From a checkpoint of a small transformer trained on Wikipedia.
Training: a variant of Muon for these matrices, 6080 steps.
Each number is 128 + 24 x the weight over the matrix's rms, rounded and kept within 0 to 255. Layers, rows and columns count from 0.

# layer 5 MLP up, 1024x256, rms 0.0866, rows 317-322, columns 0-127
[[101 108 165 168 116 109 130 180 115 155 119 156 123 126 155 105 143 167 141 118  77 117 121 158 135 131 125 166 153 138 130  95 104 147 113 107  87 113 107 111 137 109 125 136 151 114 119 119 107 137 123 163 135 106 121 103 149 179 118 191 124  74 146 124 128 136 156 111 134 164  76 124 129 142 144  29 111 131 118 137 100  95 112 115 131 113 164 109  87 137 130 100 142 180 138 124  84  41 105  88 127 104 159 143  89 140 138 145 158 128 122 162 153 107 135 130 123 112 152 168 162 141  80 137  77 147 105 105]
 [169  76 131 117 125 100 129 140 157 139 122 134 137 123 171 127 102 125 130 178 131 137 164 131 116 107 100 153 150 100 127 160 139 103 110 136 114 154 135  98 117  96 123 155 113 161 148 118 175 142 117  93 112 136 154 155 153 122 161 146 122 106 103 136 136 155 125 143 153 143 122  85 143 102 128 162 114 128 133 149 162 127 112 141 155 117 119 122 107 118  88 105 157 110 104  92 133 144 130 127 131 142 133  90 123 126 107 131 143 156 144  77 117 156 107 106 116 123 122  99 120 128 103 140 128 130 143 102]
 [124 170 120 146 112 103 133 117 131 129 133 148 103 134 122 135 117 175 117 117 127 123  88  64  81  87 132 133 147 124 133 103 129 127 120 116 131  82 107 160 166 116 148 184  99 138 160 118 110 155 144 121 114 127 142 157 170 106 199 152  99 108 137 134 132 148 127 118 134 110 127  99 120 109  88 136 101 136 139  86 160 122 106 114 129  97 116 131 129 103 143 152 140  88 117 133  95 122 101 140  94 129 125 143  98 137 109 147 117 113 114 112 167 107 153 137 137 114  89 121  87 109 159 128 124 153 136 173]
 [113 133 136 139  65 114 142 142 120 148 124 114 145 173  90 122  93 140 124 123 135 120 120 113 130 151 114 135 110 106 114 109 137 149  72 111 118 122 156 185 141  98  99 131 112  80 161 155 190 115 108 109 134 124 165  73 150  99  69 161 115 112 128 152 116 145 129 147 149 129 108  98 121 119 111 152  97 108 126 142 118 121 137 100 125 140 158 102 104 102 118 131 149 135 123 135 149 121 143 146 121 123 124 166 147 116 107 143 118 109 123 163 141 159 131 111 105 159 112 142 147 133 125 127 106 128 159 114]
 [161 137 165 147 139 160 120 135 131 125 119 162 139 122 136 150 126 104 118 101 140 123 133 130 153 171 130 184 145 110 165 128 142  73 126 120 134 132 135 108 133 140 117 150 118 141 127 132 123  90  88 126 152 196 146 160 137 129 114  85 127 179 122 143 103 118 156 184 180 135 133 109 123 134 120 134 153 122 150 112 160 117 130 118 148 124 107 109 148 144 101  93 127 109 130 131 139 101 139 160 125 162 134 128 150 163 141 140 107 158 169 141 131 160 154 134 125 149 124  91  92 149 118 169 132 108 111 119]
 [112 141 174 135 131 134 165 144 123 131 143 164 165 114 104 150 127 156 128  86 129 148 136 127 118 116 172 101 144 139 141 135 133 135 174 128 113  92 113 160 107 158 126 128 138 150 122 115 120 147  95 123 134 129  92 133  69 152 112 108 110 167  80 110 138 118  89 136 116 109 101 152 150 114  90 110 117 102 123 110 149 164  95 138 149  94 156  93  99 111 151 145 106 128 106 101 123 140 113 119  98 149 125 102 107  97 112 122 140 136 134 122  80 134 132  98  89 168 122 114 138 158 117 125 108 191 138  96]]
# layer 5 MLP down (transposed), 1024x256, rms 0.0883, rows 317-321, columns 0-127
[[132 143 116  82 145 145  83 150 111 147 134  69 106 177  87 141 113  74 133 117 110 133 115  78 104 158 143 121 121 147  84 135 112  78 130 147  92 106 115 124 105 157 153 140 116 132 108  92 144 113 125 108 179 123 126 115 145 169 131 103  95 129  91 128 111 129 134 151 143 139 114 153 169  80 162 126 140 118 122 137 126 113 120 116 127 131  68 127 116 126 138 153 119 119 114 138 132 131 137 149 136 140 106 119 100 133 144  86 125 101 146 141 140 132  83 172 146 126  77 138 134 148 155 119 104  94 126  64]
 [116 154 104 162 113 107 176 163 143 133 140 104 103 103 126 128 141 136 110 174 103 164 111 150 139 190 125  88 152 153 107 125 140 126 150 117 152 139 156  98 126 135 118 114 136 126 149 140 111 132  99 147 163 115 114  70 120 114 109 143 146 141 117  94 152 134  93 107 136 114 140 115  90 125 118 106 108 116 127 119 139 125 165 104  89 135 142 106 134 133 140  71 108 115 115 129 136 167 104 158 139 135 148  88 134 133 152 115 171 145 147 117 166 159 132 135 139 157 158 140  99 113 172 132 129 167  80 126]
 [118 117 159 118 132 129 112 123 100 128 105  89 169 185 106 155 139 133 144 106 158 178 138 149 131 141 179 166 118 133 119 126 162 131 115 139 120 190 135 148 122 131 134 127 141 123 122 139 123 108 143 151 134 134 102 168 168 120 101  84 164 130 117  86 101 118 113  98 150 139 157 161 136 145 124 141 134 136 142 102 125 156 170 139 120 159 137 123 152 114 124 118  90 113  97  90 134 151 131  99 156 123 118 108 147 132 119 160 140 109 139 148 156 150 116 135 115 134 153 137 117 141 117 119 166 123 101 137]
 [134 130 161 139 118 105 129 102 112 124 129 154 122  90 125 119 148  90 152 108 151 147 136 120  99 131 124  85 108 150 115 117 102  91  88 151 175 137 178 137 136 159 117 139 123 139 133 129 114 110 131 140  87 141 111 137 177 121 156 144 130 119  92 123 136 154 129 145 134  77 154 120 122 112  52 141 130 107 117 125 122 104 116 152 115 101 118 109 111  87 156 131 100 138 121 116 110 103 115 108  92 126 132 116 134 121 115 128 130 149 119  85 121 157 125  92 118 129 160 137 154  94 109 151  96 150 161 140]
 [157 132 109 132 130 109 145  99 142  95 115 121 144 147 139 134 139 146 100 110 172  87 116  65 120  95 105 123 100 148 162 142 124 132 150 142 162 105  81  98 125 125 138 103  95 134 119  93 141 139 126 134 117 128 106 134 123  94  99 134 133 132 159 174 140  92 155 141 124 144 135  81 123  81 122 179 159  78 119 109 103 129 132 137 136  91 151 123 185 124 121 127 148 106 171  89 140 104 157 148 137 167 130  86 137 150 140  95 138  95 125 142 127 146 122 130 110 100 107 121 100 146 116 130 113 137 150 101]]